config.yaml
n_layer: 11
d_model: 768
n_head: 6
n_kv_head: 2
head_dim: 128
d_mlp: 2048
vocab_size: 9484
activation: "swiglu"
norm: "rmsnorm"
norm_place: "pre"
norm_eps: 1e-06
positions: "rope"
rope_base: 10000.0
rope_fraction: 1.0
qk_norm: true
attn_scale: 0.0884
bias: "none"
tie_embeddings: false
parallel_block: false
init: "normal"
init_std_qkv: 0.0262
init_std_o: 0.0
init_std_up: 0.0262
init_std_down: 0.0
optimizer: "soap_variant"
lr: 0.00377
beta1: 0.95
beta2: 0.95
weight_decay: 0.08
lr_head: 0.00597
warmup_steps: 41
schedule: "wsd"
decay_fraction: 1.0
decay_shape: "linear"
final_lr_fraction: 0.0
batch_tokens: 262144
seq_len: 2048
doc_mask: false
train_tokens: 1100000000
steps: 4197
dataset: "wikipedia_en"
Each number is 128 + 24 x the weight over its row's rms, rounded and kept within 0 to 255. Layers, rows and columns count from 0. The size above them is the row's rms in percent of the matrix's.

# layer 6 attention value, 256x768, rms 0.0823, rows 191-217, columns 320-383
size [100 100  95  97  95  97  97  98  97  94  96  96  95  95  93  97  98  94 100  97  94  96  96  96  97  94  96]
[[ 87 131 116 128 123 137 161 135 155 182 125 162  85 143 131 131 141 104 116 142 142  89  95 151 138 114 168 118 130 168 144 105 186 131  99 117 135  91 141 148 136 133  99 129  89 105 112 161 124 104 123 109 159 102  75 124 152 132 127 194  82 105 108 134]
 [102  86 115 171 117 110 135 143 194 155 103 155 136 131 135 115 113 157 120 144  86 167 115 151 121  83 116 111 113 128 114  87 134 158 113 144 128 138 117 109  63 125 150 151 134 150 127 156 140 151 137 160 102 108 117 130 124  93 174 118 113 107 147 146]
 [120 124 103 114 109 167 110 101  55 146 140 101 140 112 156 142  93 104 136  98 174 118 121 152 119 133 160 114 122 148 154 124 121 138 100 132 174 133 108 170 159  98 113 153 123 131 131 113 139 110 115 138 137 132 116 112 134 123 116 136 128 124 103 144]
 [144 168 161 110 127 160 135 105 134 131 138 129 143 139 119 125 161 173 112 177 103 119 170 145 135 110 121 134 126  73 139 108 186 126 119  97 133 121 102 139 133 149 175 134 141 144 123 118 158  90  92 112 132 141 151 147  98 121 122 147 146 157 120 119]
 [179 118 106 130 122 184 175 111 187 127 198 120  56 129 101 144 141 119 145 110 129 149  47  73 119 157 173 135 110 138 118 100 158 136 131 133 140 136  90 159 139 159 117 132 154 151 149 162  99 113 114 146 132 118 127  76 144 125 133 110 129 130 115  84]
 [153 124 126 183 112 151 137 131 112 141 135 138  90 128 124 172 144 125 112 137  88 119 139 171 118  96 133 106 144 114 113 142 126 151 130 120 130 126 107 128 125 148 129 107 153 135  88 119 146 140 149 171 105 119 181 154 111 133 135 131 136 130 130 141]
 [151 118 146 144 114 117 143 125 100  95  88 104 138 103 169 128 135 123 140 164 124 131 141 164  94  96 106 129 101 127 139 117 106 136 145 163 128 139 155 149 125 175 124 106 134 116 129 207 120 121 149  77  73 178 146 132 134  80 120 133 134 100 125 183]
 [128 128 167 131  98 127 172 116 128 130  81 159 125 100 176 159 114 146 111 142 145 112 125 168 109 118 102 168 134 108 109 127 129 131 116 126 136 122 127  92  82  97 173 135 135 149 147  87 164 117 166 154 139 131 144 127 102 151 145 122 189 150 140 134]
 [ 91  87 125 129 105 183 130 118 114  98 142 162 121  55 121 153 123 124 123 102 123 135 149  97 104 108 151 112 138 146  93 152 137 131 113  99 162 126 183 112 135 115 137 118 162 151 154 103 140 155 142 158 102 128 182 144 142 138 137 127 113 172 169 137]
 [100 106 141 102 152 132 109 131 116 145  91 138 115 149 150 141 110 141 115 164 129  97 125  89 122 143 104 123 115 137 164 117 135 116 115 162 155 142 107 146 123 123 139 105 109 138 132 109 168 153 170 111 119 115 139 149 107 141 103  95 114 141 121 119]
 [158 128 149 152  98 125 114  95 172 128  64 108 133 119 128  78 123 119 110  94 137  76 139  99 106 178 108 105 112 134 152 139  94 124 154 142 153 134 147 152 157 127 150  79 166 128  92 144 117 111 147 156 105 104 125 120  84  96 137 126 120 120 140 134]
 [122 165 138 135 142 147 134  86 108 134 100 138 135 142 147 162 131 127 183  84  88 177 105 138  76 107 135 143 129 133 145  72 148 113 100 146 101 147 125 132 149 143 111 133 114 147  73 110 158 133 135 103 126 135 161 127 117 135 180 131 124  96 116 131]
 [103 117 146 128 111 129 145 166 107 136 105 167 175 162  97 175 111 144 124  95 133  87 120 131 101 133 141 127 103 139 116 145 128 156 133 136 154 143 148 101 121 150  94  63 126 123 126 128 132 135 116 125 124 142 134 157  81 137 125 117 106 104  96  92]
 [151 110 151 126 111 112 133 163  92 135 132 148 107 110 117 166 167 118 110  83  82 150 123 127 111 173 120 180 160 119 123 159 128 105 103 163 186 138 129  98  92 132 142 136 133 122 147 132 120 102 116 125 144 143 121 131 157 133  99  94 145 112 145  97]
 [108 128 156 166 154 129 170 109 110 115 126 115 168  94 145 143 128 137 100  71 148 147 125 167 134  91 115  92 154  85 149 112 153 138 134 104 126 102 149 115 110  70 131 118 108 136 122 109 125 100 123 108 152 105 113 138  65 123 115 163 143 144  83 115]
 [145 114 123  92 141 150 126 128 104 173 129 108 140 114 135 138 107 134  81 117 138 120 121 167 101 128 142 109 130 111 145 124  72 151 112  90 145 131 133 132 127 128 120 134 152  94 114 141 111 107 133 123  90 147 134 116 118 166 126  74 126  93 135 143]
 [141 138  96 132 128  98 118 173 143 125 141 129 138 137 154 161 133 146 126 121 132 112 163 145 161  93 158 111 136 122 105 119 164 140 125 164 142  96 120 133 117 101  96 153 141 119 129 156 117  84 124 130 118 124 120 185  96 123 142  88 138 117 137 148]
 [135  99 142  98 108 100 134 105 119 152 111  92 158 105 160 152  95 114 145 110 109 165  59 127 105 133  99 121 117  79 163 118 132 118 130 149 123 154 134 128 126 115 180 154 136  63 144  85 101 113  90 130 135 127 114 141 136 119 109 106 119 114 144 132]
 [141 138 130 134  86 126 147  95 128 141 131 170 164  91 102 102 136 102 156 140 153  90  89 106 155 126 141 134 115 141 155 183 145 164 182 117 141  83 139 165 136 136 125 147 131 111 125  89 152 111 132 116 125 165 161 159 104  74 124 118 104 153 127 132]
 [104  82 113 105 166 126 116 151 133 124 166  86  84 118 124 142  93  99 110 160 104 131 112 119 114 145 149 150 145 147 148 117 129 118 148 141 104  80 121  91 135 124 110 104 161 168 129 173 134 147  91 154 132  94 164  89 144 158 105 141 111 175 140  98]
 [138 150  96 127 117  82 114 109 164 128 131  72 121 138  90 136 138 117 150 113 117 159 117  61  79 107 133  90 111  97 153 173 136 116 142 155 112 118 144 148 142 142 147 113 118 119 126 125 113 152 117 162 135 114 138 131 118 169 143 147 135 130 119 110]
 [185 130 157 139 136  65 107 158 123 140  83 111 135 149 143 116 134  93 116 117 113 124 111 116 138 111 145 141 110 139 144 109 103 148 163  94 100  68 142  66 139 120 114 137 109 129 126 138  99 108 114  89 100 134 136 171 102 149 106 140  46 130 129 129]
 [ 88 153 138 131 101 113 146 127 110 112  98 144  82 118 147 149 117 161 139 142 134 109 112 131 177 110 133 112 109 116 119 117 123 129 122 115 116 125 115 105 161 123  96 157 151 172 157 148 116 135 142 122  90 140  78  88 128 144 141 159  78 130  95 123]
 [128  89 153 123 141 165 119 143 129 160 115 138  93 129 138 115 100 158 175 151 124 161  59 117 158 116 142 124 126 126  70 146 157 143  98 177 104 124 133  87 150 142 127 125 111  80 138 143 133 126 122 141 102 185  99 121  92  77  90 129 164  71 130 123]
 [108 135 138  99 121  90 128 105 112 166 153 100 146 136 117 133 138  74 139 141 125 135 139 118 172  87  91  91 115 172 132 131 153 121 136 151 114 159 123 168 132 153 125 108  75 150 114 105 103 136 133 121 116 117 134 173 104  97 130 177 146 169 105 110]
 [127 126 140 145  94 153 139 102 146 149 113 147 123 125 104  53  88 123 159 126  89 106 122  76 148 178 140 144  99 102 165 126 133 110 112 124 176 126 132  76 136 123 123 146 104 111 179 143 104 137 119 151 109 162  89 125  95  99 103 141 140 106 129 112]
 [145 112 156 130 117 122 105 156 145 131 135 137  88 158 125 157 137 157 159 137 160 146 124 154 146 152 119 102 165 134 145 128 125 120 119 136 147 143  88 124 110 151 112 140 135 142 176 116  79 151 138 132 124 137  76 103 129 113 130 125 121 156  96 129]]
# layer 6 attention output (transposed), 768x768, rms 0.0836, rows 447-472,575-600,703-728, columns 320-383
size [105 103 101 106 102 104 103 105 107 103 109 103 101 107 101 106 106 103 103 114  99 104  95 101 101 104  97  96  98  94  95  93 100  94  94  88  92 100  96  97  95  95  95 100 107  93  99  91 102 100  97  97  96  98  94  94  90  95  92  96  98 100  94  97  93  95  97  98  96  96  91  96  96  97  95  92  96  95]
[[102 124 142 143 155 144 134 136  92 137  90 114 108 126 120 129 131 123 111 138  88 127 176 160 169 138  84 127 133 103 125 116 148 167 152 135  95  97  83 100 139 118  94 152 122 104 144 171 112 131 103 126 105 139 133 171 159 118 107 127  94 122 118 131]
 [180 119 116 125 150 142 122 147 138  91 134 125 129 127  96 179 136 130 156 138 125 157  99 144 122  77 132 119 133 146 123 128 133 138 126 123 145 123  84 111 126 119 118 165  98  99 181  97 150 108 164 129 144 128 131 127 146 155 124 132 132 131 137 156]
 [159 150 134 121 188 118 161 142  93 119 106 120 152 109  71 129 140 112 181 180  99 148 126 182  98 108  83 115 202 109  83 112 125 133  97 154 123 136 123 125 157 117  88 110 133 144 124 165 116 110 115 135 117 125 125  92 178 147 166 162 121 132 157 181]
 [ 95 123 138 133 105 128 120 133  78 171 117 176 120 128  86 110 122 145 157 134 134 143 136 108 131  83 117 111 125 118 114 147  72 123  94 101  89  87 122 132 169 172 107 107 113 139 172 124 134 152 137 148 145 130 175  98  98 106 120 153 132 141 118 146]
 [126 133 131 154 149 102 154 115  94 141 119 152  92 117 161 106 119 123  84  96 126 136 164 124 103 112 182 161  96 158 147  92 146 147 128 109 128 156 110 130 145 111 137 117 134  92 131 116 160 119 128 142 146 115  81 132 101 125 114 156 125 128  92 163]
 [131  96 171 131 155 114 148 149 141 134 135 142 121 157 108  85 115 142 143 125  93 143 151 148 114 141 129 102 111 150 114 140  92 135 187 154 130 120 160 102 111 130  92 105 187 129 129 172 142  93 135 135  96 130 144  85 150 131 115 138 160 138  82 115]
 [ 97 135 118 133 138  89 118 137 112 119 119 128  85 116 114 145 129 121 148 161 137 103 133  95 116 160  78  57 147 117 133 190 111 135 146 101 125 140 167 133 115 144 122 121 102 175 147  78 119 125 107 139 121 143 133 123 146 171 126 111 137 155 156 146]
 [166 123 103  98 112 152 158 104 134  78 130 122 154 204 139 126 142 147  88 155 135 139 144 127 151 143  72 135 141 132 164 114  99 113 139 114 152 120 147 182 100 166 119 170 130 153  98 118 113 126 142  98 107  94 103 155 128  98 145 102 142 128 119 130]
 [154 122  81 154 147 125 138 113 142 158 102 130 149 167 139 134 143 102 105 165 118 132 102 154 122 126 124 114 127 125 111 123  92 134 159 122  86 133 118 145 108 101 164 135 157 137 115 157  83 144 112 125 148 119  98  83 122 135 172 166 147 122 134 156]
 [ 83 134 121 128 144 139 102 130 162 181 128 122 106 135 116 139 149 133 126 126 116 156 110  94 101  98 145 115 118 136 123 122 144 139 128 122 152 112 144 147 139 136 143 109  89  99 105  90 118 166 116  94 152 132 136 142 136 136 143  73 136 117 124 144]
 [147 135 111  91  85 137 144 148 124 145 133 139 155 131  95 127 110 160 125 136 130 116  95 172 126 120 138 146 121 148 151 111 150  87 129 130  98 107 136 106 108 124 116 169  89 109 110 102 109 134 120 155 154 105  97 133 151 123 194 122 167 125 131 120]
 [ 91 128 117 146 107 120 153 145 121 101 129 125 139 120 134 121 127 137 145 150 132 129 135 117 147 119 147 128 180 120 110 149 132 117 143 149 141 123 127 128 112 158 116  98 132 114 125 146  61 112 126  81 198 113  69 152 184 158 116 122 162 150 118 136]
 [156 148  83 121 138 116 169 127 106 127 115 126 159 118 138 111 115 131  84 178 149 134 115 147 148 123 121 172 146 103 119  94 113 110 133 127 142 146 140 142 139 122 127 138 119 101 147  92 116 173 139  92 144 154 143  77 116 152 150 161 126 158 121 157]
 [145 174  81 152 113 158 163  94 108  97 133 114 129 177 163  91 102 115 134 115 121  72 119 132 165 159 121 112 105 124 172 116 139 147 140 116 118 124 131 174 150 109 116  94 106 122 176 128  88 146 115 140  74 136 153 114 112 148 128 163 179 122 143 119]
 [169 126 124 106  92 131 122 146 146 144  78 137 113 161 132 121 127 146 193 166 121 121 140 138 153 142 151 128 126 124  98 129 129 104 135 111 103 156 109 101 123 138 118  87 156 115 104 137 150 165 184  78 142 126 111 128 149 112 125 132 104 118 121 121]
 [136 119 165 139 140 128 138 112 155 137 121 129  92 147 127 152 115 136 191 133 120 120 131 107 152 162 121 135 123  80 135 136 156  89 115 120 122 104  95 171 130 132 142 150 103 113  81 112 145 124 137 156  85 108 147 156  97  97 142 117 133 155 132 119]
 [ 54 116 159 118 111 165 104 114 120 138 121  76 142 152 119 142 142 101  88 129 125  71 121 105 106 199 106 139 143 146 140 124 103 153 166 156 146 138 133 138 132 128  90 113 156 163 108 152 116 125 127 126 137 144 121 164 116 155  94 136 133 122 153 120]
 [167 140 137 105 126 102 141 127 137 149 141 105 133  76 148 151  81 120  97 135  88 139 110 125 129 117 144 149 128 112 154 175 130 150 117 136 124 138  99  71 121 106 144 137 181 112 142 107 102 146 137 148 125 101 145  79 117 134 137 162  97 162 116 122]
 [132 156 185  88 145 112  91 107 144 126 154 124 185 140 160 163 116 149 143 153 137 104 142 162 123 148 124 128 148 133 144 128 156 172 120 106 102 142 120 108 147 103  99 112 144 145 170 127 134 146 137 160 158 149 145 171 146 139 157 115 153 102 115 123]
 [125  78 146 126 178 191 133 143 136 155  91 153 122 122 125 128 161 123 131 123 150 148  88 170 176 132 111 137 113 176 140 172 102 114 118 134 105 134 106 143 112 111  76 147 157 116 124 153 118 149 131 114 122 163 122 138 117 148  92 107 124 161 130 139]
 [119 186  85 120 131 119 121 144 144  92 120 146 149 106 136 128 127 120 144  85  98 172 103 112 150 112 122 170 111 175 151 124 150 140 124 146 154 117 118 114 115 150 148 135 132 124 152 109 110  83 128 132 102 111 128 122 111 123 129 162 141 150 120 167]
 [172 153 143 145  94 132 157 140 104 101 147 118 120 134  52 103 140 131 163 146 107 128 151 116 103 145 144  75  93 129 130 160 107 136 118 121 133 172 146 152 104 136 128 149  94  96 109 119 128  88 139 118 182 131 204 131 121  73 167  78 130 137 173 163]
 [136 116 110 109 107 150 147 136 145 120  85 111 121 153 127 128  86 158 114  96 128 118 129 134 135 160 156 106 148 154 121 138 134 135  91 124 141 118 118 100 146 117 151  87  76 141  95  88 123 124 141 107 134 113 132  78 130 115 115 107 170 104 142  90]
 [135 111 128 130 153 118 148 118 120 165 140 144 160 125 132  86 127  86 135 156 143 140 127  62 115 107 152 133 131 126 117 175 172 105 108 134 180 137 132 167 131 126 128 109 117 158  87 129 102 113  79 107 131  89 107 125 123 132 154 105 132 153 137 101]
 [110 125 114 127 106 135 103 126 127 174 138 110 165 142 159 106 139  94 135 151 113 181 168 146 121 125 170  99  97 181 155 148 142 115 129 135  97  99 131 117 146 191 122 115 121 119 146 145 140 156 185 114 157 149 158 153 167 118 147 151 127 112 121 155]
 [124 157 143 135 124 113 126 107 116 114 123 171 160 151 132 170 144 132 112  97 171 132  76 147 119 118 106 148 129 107 166 151 121 116  94 133 107 128 102  92 135  99 102 157 147 174 106 144 161 160 173 106 117 159 106 103 177 124 111 111 160 131 142 128]
 [140 145 115 155 147 122  95 117 140 112 150  85 142 130 122 153 106 131 158  90 183  97  99 114 125 130 173 142 109 109 104 118 161 104 114 133 129 105 125 115 161 178 120 107 141 128 134 133  81 160 123  94 117 101 134 175 119 125 137  95 111 139 130  79]
 [ 97 139 114 141 126 152 126 141 168 169 197 135 114  98 147 143 132 118 111 107  94 142  91 103 110 144 151 145 118 173 101 144 155 123 133 167 110 139 144 143 113 115 145 117 158 142 134 157  79 108 131 145 129 117 128 108 103 116 136 171  77 126 105  92]
 [117 123 140 177 130 174 138 117 117 122 162 127 122 129 136 120 126 150 123 110 119 136 126  93 145 105 124 106 104 148 122 135 125 115  90 119 151 172 106 101 138 149 120 122 163 129 137 110 100 114 136 158 154 131 124 136 137  93 133 137 175 133 144 200]
 [135 101 115 108 155 144  90 119 133 175 120 113 174 114 115 151 110 127 133 144 117 101 150 174 109 153 118 107 135 121  93 116 139 118 130 116 146 146 124 136 117 122 110 131 131 115  55 117 104 150 154  90  45 131 154 162 151 125 158 125 120 158 131 115]
 [125 117 145 105 161 146 107 166 150  94 163 161 129 132  93 128 128 144  85  86 130 155 105  91 101 133 114 129 173 140  63  95 167 143 117 147  98 159 144 137 150 154 163 120 104 122 148 130 120 120 148 160 161 157 132 132 134  95 113 186 123 143 105 126]
 [117 168 102 123 111 159 146 100 137 149 113 202 106  84 136 149 118 172 163 111 139 136 167 109 145 152 101 118 118 117 131 118 111 143 108  99 131 137 128 118 134  80 174 119 113 152 107 114 131 134 118 145 148 104 153 132 125 130 154 120 170  90 104 118]
 [158  93 119 107 110 137 128 112  89 157 127  79 130 139 117 173 136 157 159 121 122  98 157 132 160 132 133 123 195 151 118  80 130 106 136 107 125 132 137 155  97 151 128 107 144 119 123 125 145  81  94  86 150 119  98 104 170 115 108  89 157 113 108 105]
 [136 165 105 142 135 152 110 122  88 120 131 114 122 140 115  93 111 132 143 151 124  87 109 115 134  85 146 116 145 127  86  98  56 103 130 132 123 176 100 113 123 130  92 103 119 141 134 132 106 136 172  85 136 145 104 107 157 135 117 104 178 168 117 111]
 [163 163 165  90 125 138 125 134 108 116 144 119 129 151 135 132 132 158 144  52 139  99 112 123 174  91 133 110 130 188 117 136 138 113 120 127 150 155 172 110 156 160 101  75 134  97 108 130 130 113 128  99 137 152 146 112 139 132 156  74 119 149 151 130]
 [120 123 107 156 112 122 109 154 145 104 116 134 150 131 135 173 154 152 120 149  85 118 172  84 141 109 129 104 128 116 120 114  89 163 130  91 151 151 152 126 147 134 136 143  93 117 138 159 121  94 130 122 150 126 127 125 108 169 107 119 124 133  92 139]
 [176 149 142 109 127 158 145 120 123 128 120 130 134 117 143 113 148 135 126 127 143 137 131 125 109 131 136  91  99  93 110  94  83 109 159 131 131 126  96 132 123 141 117  89 131 111 152 122 150 117 126 126  95 121 156 135  94 158 109 155 147 110 118  88]
 [110 116 114 157 125 119 101 125 145 167  74 127 139 147 144 100 153 126 125 101 153 174 120 121 155 151 139  78 105 158 134 127 117 111 171 153  82 169 137 144 129 130  71 136 185 130 113 137 128 139 129 144 172 195  67 111  92 152 106 129  84 162 180 143]
 [139 189 126 108  58 183 147 123 129 111 113 136 144 151 102 107 111 150 106 136 123 120 161 172 162 153 138 130 156 173 159 115 120 131 136 143 128  96 128 102 137 157 143  79 176 103 110 136 116 150 133 139 148 149 126 125 131 169 180 115 186 145 136 140]
 [151 115  95  95 131 137 101 155 114 111 162 117 122 134 136 123 143 100 135  75 115 132 111 131 114 152 137 172 150 134 141 147 162  85 122  94 154 128 148 113  90 141 122 128 104  98 133  99 103  90 139 108 194 117 148  85 117 108 151 130 130 138 121  99]
 [122 150 153 136 170  99  92  91 126 139 169 125 140 154 130 151 146 104 130  99 133 129 132 112 116  97 154 129 154 165 141 131 130 136 116 115 119 131 171 107 129 130 137 176 105 133  78  96 112 169 162 136 136 101 117 148 117 116 140 115 159 104 132 127]
 [119 116 118 128 146 129 151 138 135 157 111 128 134 149 105 176 114 120 138 119 136 133 146  85 146  33 150 111 107 117 125 130 179 122  82 147 157 136 100 129 125  97 133 117 117 141  89 120 122 124 141 116 119 139 152 114  93 154 134 126 145 130 145 191]
 [134  89 164 113 114 122 135 127 128 109  88  80 119 125 151 113 153 152 157  92 111 106 142 167 189 119  82 124 124 115  94 133 126 116  97 145 105 151 145 122 132 133  90 118 129 110 141 138 114 186  86 125 123 126 124 123 166 134 163 130  85 104 119 108]
 [ 94 119 139 138 103  93 108 145 101 129 115 131 161 139  68 149 119 149 138  74 113 136 143 175 122 109  89 127 110  85 141 117 133 131 109 103 157 115 136 140  85  77 167 124 128 115 149  76 148 173 154 137 121 117 111 143 139 104 137 113 148 132 145 124]
 [115  91 135  99 135 176 110 128 119 132  73 130 154 161  73 139  95 125 151 132 137 166 124  67 213 101 198 126 143 138 165 172 132 124 169 107 105 114 129 136 136 123 145 169  88 168 145 135  77  71  98 123 127 174 164 100 124 132 134  96 176 118 119 141]
 [145 155 101 139  93  98 117 114 115 106 130 109  91 118 128 122  97  99 104 199 150 160  76 121 155  74 147 146 158 150 118 116 138 131 134 151 134 109 121 140 126 118 187  88 140 141 154 142 112 115 134 175 146 105 143 128 138 121 142 130 201 125 157 135]
 [148 149 187 152 125  88 153 115 158 165 140 127 119 129 109 112 131 107 159 119 165 128 164 138 109 104 197 123 131 109 144 137 171 143 118 134 122 143 159 108 182  92 152 130 115 139 107 151 137 138 102 114 116 129 170 137  92 138 189 110  99 116 161  84]
 [100 112 144 155 124 149 114 185 156 100 154 130 160 127 176 116  72 110 155 133 167 150 149 150 126 134 138 160 139 139 114 138 105 138 136 139 139 175 116 132 156  97 134 101  70 138  87  69 190 160 116 199 113  96 120 129 118 119 136 106 158 117  90 121]
 [138 129 136 106 115  81 139  84 159 123 139 143 113  69 133 114 137  95 168 119 108 147 104 130 114 158  93 146 142 126 139 118 153  64 148  92 109 145 122 108  98 145 122 117 126 135 101 161 151 129 169 136 114  93 111 118 100 137 140 144 110 127 144 132]
 [117 134 110 136  65 128 155 151 120 151  98  78  82 130 134 107 121  99 153  96 119  93 144 129 136  95 149 125 124 118 115 104 110 151 117 117 143 112 127 181 124 110 150 171 146 116 172 125 161 147 113 135  70 131 156 124 103 149 111 151  89 110 136 119]
 [153 115 133  92 132 120 107 110 139 134 129 157 113 110 101 147 157 152 128 138 165 112 139 119 159  89 140 107 126 110 106 120 123 138 131 116 130 153  88 152  99 110 124 127 148 129 139  95 120 169 124 126  90 119 150 121 122  97 160 125 108 145 105 130]
 [171 155 113 152 146 146 139 109 136  97 157 118 138 120 131 136  84 140 122 117 169 160 147 128 146 165 105 109 111 130 105 120  81 124 111 129 123  86  78 125 127 144 104 132  94 162 148 128 179 156 132 134  94 164  95 144 161 150 130 132 173 166 145 114]
 [148 143 119 135  99 122 102 141 139 180 146 124 155 155 126  91 117 101 173 176 162 152 126  92 159 136  97 148  99 180 120 113 130  89 150 140 149 125 115  96 127 142 173 130 122 119 129 105 148 128 116 161 157 153 118 140 124 154 102 136 125 135  87 177]
 [150 115  95 118 103  86 112 141 135  95  89 149 125 129 117 123  95 137 138 166 169 128 185 128 124 141 133 145 109 125 147 116 119 135  78 124 158 105 162 118 113 129 140 123 149 110 152 202 112 133 152 122 100 106 104 135 147 103 127 170 104 135 132 188]
 [105 149 114 120 120 126  89 114 172 142 109 134 112 164 134 110 116 126 119 139 135 111 177 116 146 117 115 120 134 154 129 142 107 175 114 168 101  88  82 140 206 130 178 131 157 183 150 108 125 102 123 158 132 110 172 135 153 117 148 157  99 106 132 112]
 [152  96  84 181 122 138 133 142 146 111 160  98 146 158 120 164 107 113  84 104 130 117 117 145 134 129 132 125 129 111 127 118 131 103 132 173 120 155 114 153  93  86 114 136 139 147 155  98 131 111 109 134 114 117  96 124 155 198 121 108 105 122  95 137]
 [125 156 140 151 143 181 146 164 114  95  78 116 155 132 123 124 154 132 152 167 128 101 153 136 153 149 157  86 120 114 138 137 125 143 166  89 146 103 127 149  89 111 107 116 109 102 132 149 152 153 142 107 154  97 135 149 120 177 115 129 121 117 147 136]
 [144 136 154 112 142  90 113 111 134 138 125  88 131 116 124 101 149 130 132 140 138 112 142 155 123 121 119 104 115 146 129 132 160 142 117 126 139 137  85 137 130 132 144 156 141 113 127 145 156 152 115  86 137 179 140  92 147  96 165 101 171 112  94 123]
 [147 165 166 144 137 131 133 114 166 134 149 140 115  68  90 106 118 121 124  75 157 130 114 137  97 132 177 130 117 132 117 102 132 162 141 161  93 120 144  93 140 101 179 161 164 150 149 134 158 150 167 120 124  97 153 114 139 113 132 160 100 174 131 105]
 [111 147 132 131 145 100  88 123 129 144 111 166 121  92 140  96 106  93 117  77 146 163 119 119 137 100 101 122 140 132 123 141 111  93 125 140 163 105 125 136 167 112 175 107 144 114 135 134  85 129  81 133 100  81 144 168 121 145 129  92 145 142 136  98]
 [126 147 129  86 121 119  92 112  99  62 153 126 145 159 114 141 122 134 139 112 151 141 113 102 118 138 128 173 108 129 126 153 136 153 138 140 134 137 125 119 131 166  97 133 125 104 140 153 156 146 163 123 122 142 116 116 114 110  74 126 128 162 143 120]
 [ 94  91 126 113 122 155 151 129 100 125 142 116 111 140 128 145 132 116 115 140  83 158  95 172  76 114  90 142 125 120 155 109 117 114 119 103  87  94 123 118  98 105 199 140 141 145 116 101 103 132 114 111 147 146 126 126 127 140 139 129  83 120 147  97]
 [ 96 108 119 125 126 121 116 160 138  98 166  93 151 155  92 166 149 105 146 145  93 130 168 145  61 119 126 114  98 133 170 102 115 170  66 199  93 169 127 100 136 117 164 127 131 153 144 131 123 125  99 152 149 101 110  90 146 160 144 157 123  81 151 171]
 [182  88 140  73 121 123 135 132  96 134 146 136 163 138 141  86 119 121 154 152 158 135 111 154  76 120 142 171 127 103 152  74  82 141  63 119 102 154 104 112 126 101 136 131 123 128 132 118 135 120 104 131 107 116 123 145 118  79 122 113  81 123 122  88]
 [150 121 151 132 164  87  96 135  92 133  94 140 106  79 168 133 120 114 120  93 117 196 125  96  80 172 125  97 105 125 152 106 122 155 137 123 131  97  83 109 109 156 151  97 128 116 138  88 148 125 100 113 110 134 131 156 125  98 101  84 127 117 124 146]
 [108 100 181  96 151 114 158 118 141 155 111 134 122 126 166 158 122 133 101 146 110 131 112 121  98 142 116  94 141 115 128 119 131 127 120 188 127 151 103 125 121 143 133 128 178  99  97 133 123 107 136 161 112 147 134  86 102 136 127  90  99 159 176 115]
 [169  94 115 151 125 121 110 149 136  98 119 139 115  88 160 152 132 113 101 102 145 111 180 136 103 138 127 128 124 132  94  98 144 157 157 119 123 127 127 123 111 145 132 105 141 145  95 192 167 157 105 140 115 112 120 142 146 161 103 138 143 137  81 139]
 [125 181 142  74 122 132 135 100 114 112 147 135 139 125 103  83 103 119 128 143 129 125 110 165 110 182 155 121 145 132 138 101  87 170 156 138 116 110 136 132 136 113 124 130 150 100 131 112 159 115 109 143 141 134 121 138 158 119  99 149 143 145 119 101]
 [150 175  98 115 146 100  97 131 154 127 153 118 105 119  96 131 132 171 127 173 107 164 120 124  92 142 155 113 125 150 118  77 124 159 164  75 141 139 108 131 117 131 141 129 121 110 138 138 136  58 140 136 122 135 117 100  87 151 114 122 113 124 143 145]
 [151 111 105  97 114 153 154 145 152 157 151 108 134 168 137  85 187 110 116 125 122 124 145 113 102 121 134 123 120 140 121 134 107  80 127 106 142 137 142 137 176 166 108 145  76 139 116 150 199  85 146  96 151 107  91 109 197  98 101  96 135 127 151 110]
 [126 165 117 163 115  82 140 166 128 127 124 106  97 126  97 132 113 134 118 154 106 148 135 137 129 154  93 136 118 115 126 129 132 126 138 142 137 161  86 117 114 127 125 123 129 115 141 149 138 158 128 105 173  70 107 125 142 117 130 176  95  91  87 111]
 [158 106 106 116 130 112 133 170 154 159 127 147 116 117 140 135 188 166 145  53 106 129 135 121 112 128 128 108 126 151 184 145 140 151  81 130 168 147 128  85 124 116 152 148 105 140 115 103 140 142  91 115 184  96 117 158  95 122  96 122 105  83  97  69]
 [ 88 121  85 130 141 143 174 131 131 108 140 168 118 111 125 116 127 123 141 140 119  68 161 152 150 148 108 135 130  84 101 111  95 103 119 145 151 105 139  95 112 149 112 148  97 161 102  77 166 123 122 130 158 127 136 178 177  86 100 148 113 133 140  99]
 [128 139 108 110 119 143 102 170 134 139 116 125 149  88 138 108 136 151 134 120 110 116 132 137  99 101 140 107 151 108 119 150 108 150 143 132 112  81 101 162 122 163 129 139 108 165 160 166 143  81 124 113 156 115 106 112 141 114 127 135 139  95 109 163]
 [145 118 134 126 150 129 167 148 135 119 111 128 137 121 113 133 154 161 104 131 155 115 124 138 116 118 147 105 155 121 131 139 109 117 119 124 132  80 153 106 117 129  88 166 132 110 155 158  86 142 137 113  73 133 111 174 137 127 142 157 152 110 114 138]
 [124 135 117 144 170 136 142  83 148  87 118 110 120  57 122 154 106  96 113 131 119 162 153 167 117 132 118 175 140 133  87 155 132 135 121 112 101 159 148 130  93  83 112 157 131 114 115 128 120 135 112 111 119  94 122 137 119 150 124 180 124 150 125 166]
 [100 108 148 148 145 113 146 159  79 157 125 103 129 106 146 135 119 158 183 138 127 137 115 138  88 177 124 159 137 156 133 150 159 144 125 121  89 154 106 169 156  83 136 136 106 178 154 120 140 118 104 139  94 122 137 126 134 152 115 147 112 141 117  86]
 [166 121 130 117  81 132 174 142 147 124 174 135 139 118 137 122 122 129 148 101  63 150 142 134  99 134 104 153 131  96 119 143 115 134 145  76 127 128 161 165 133 140 122 145 121  97  90 126 149 111 137 164 159 106 113 132 125 115 137 144 104 145 147 118]]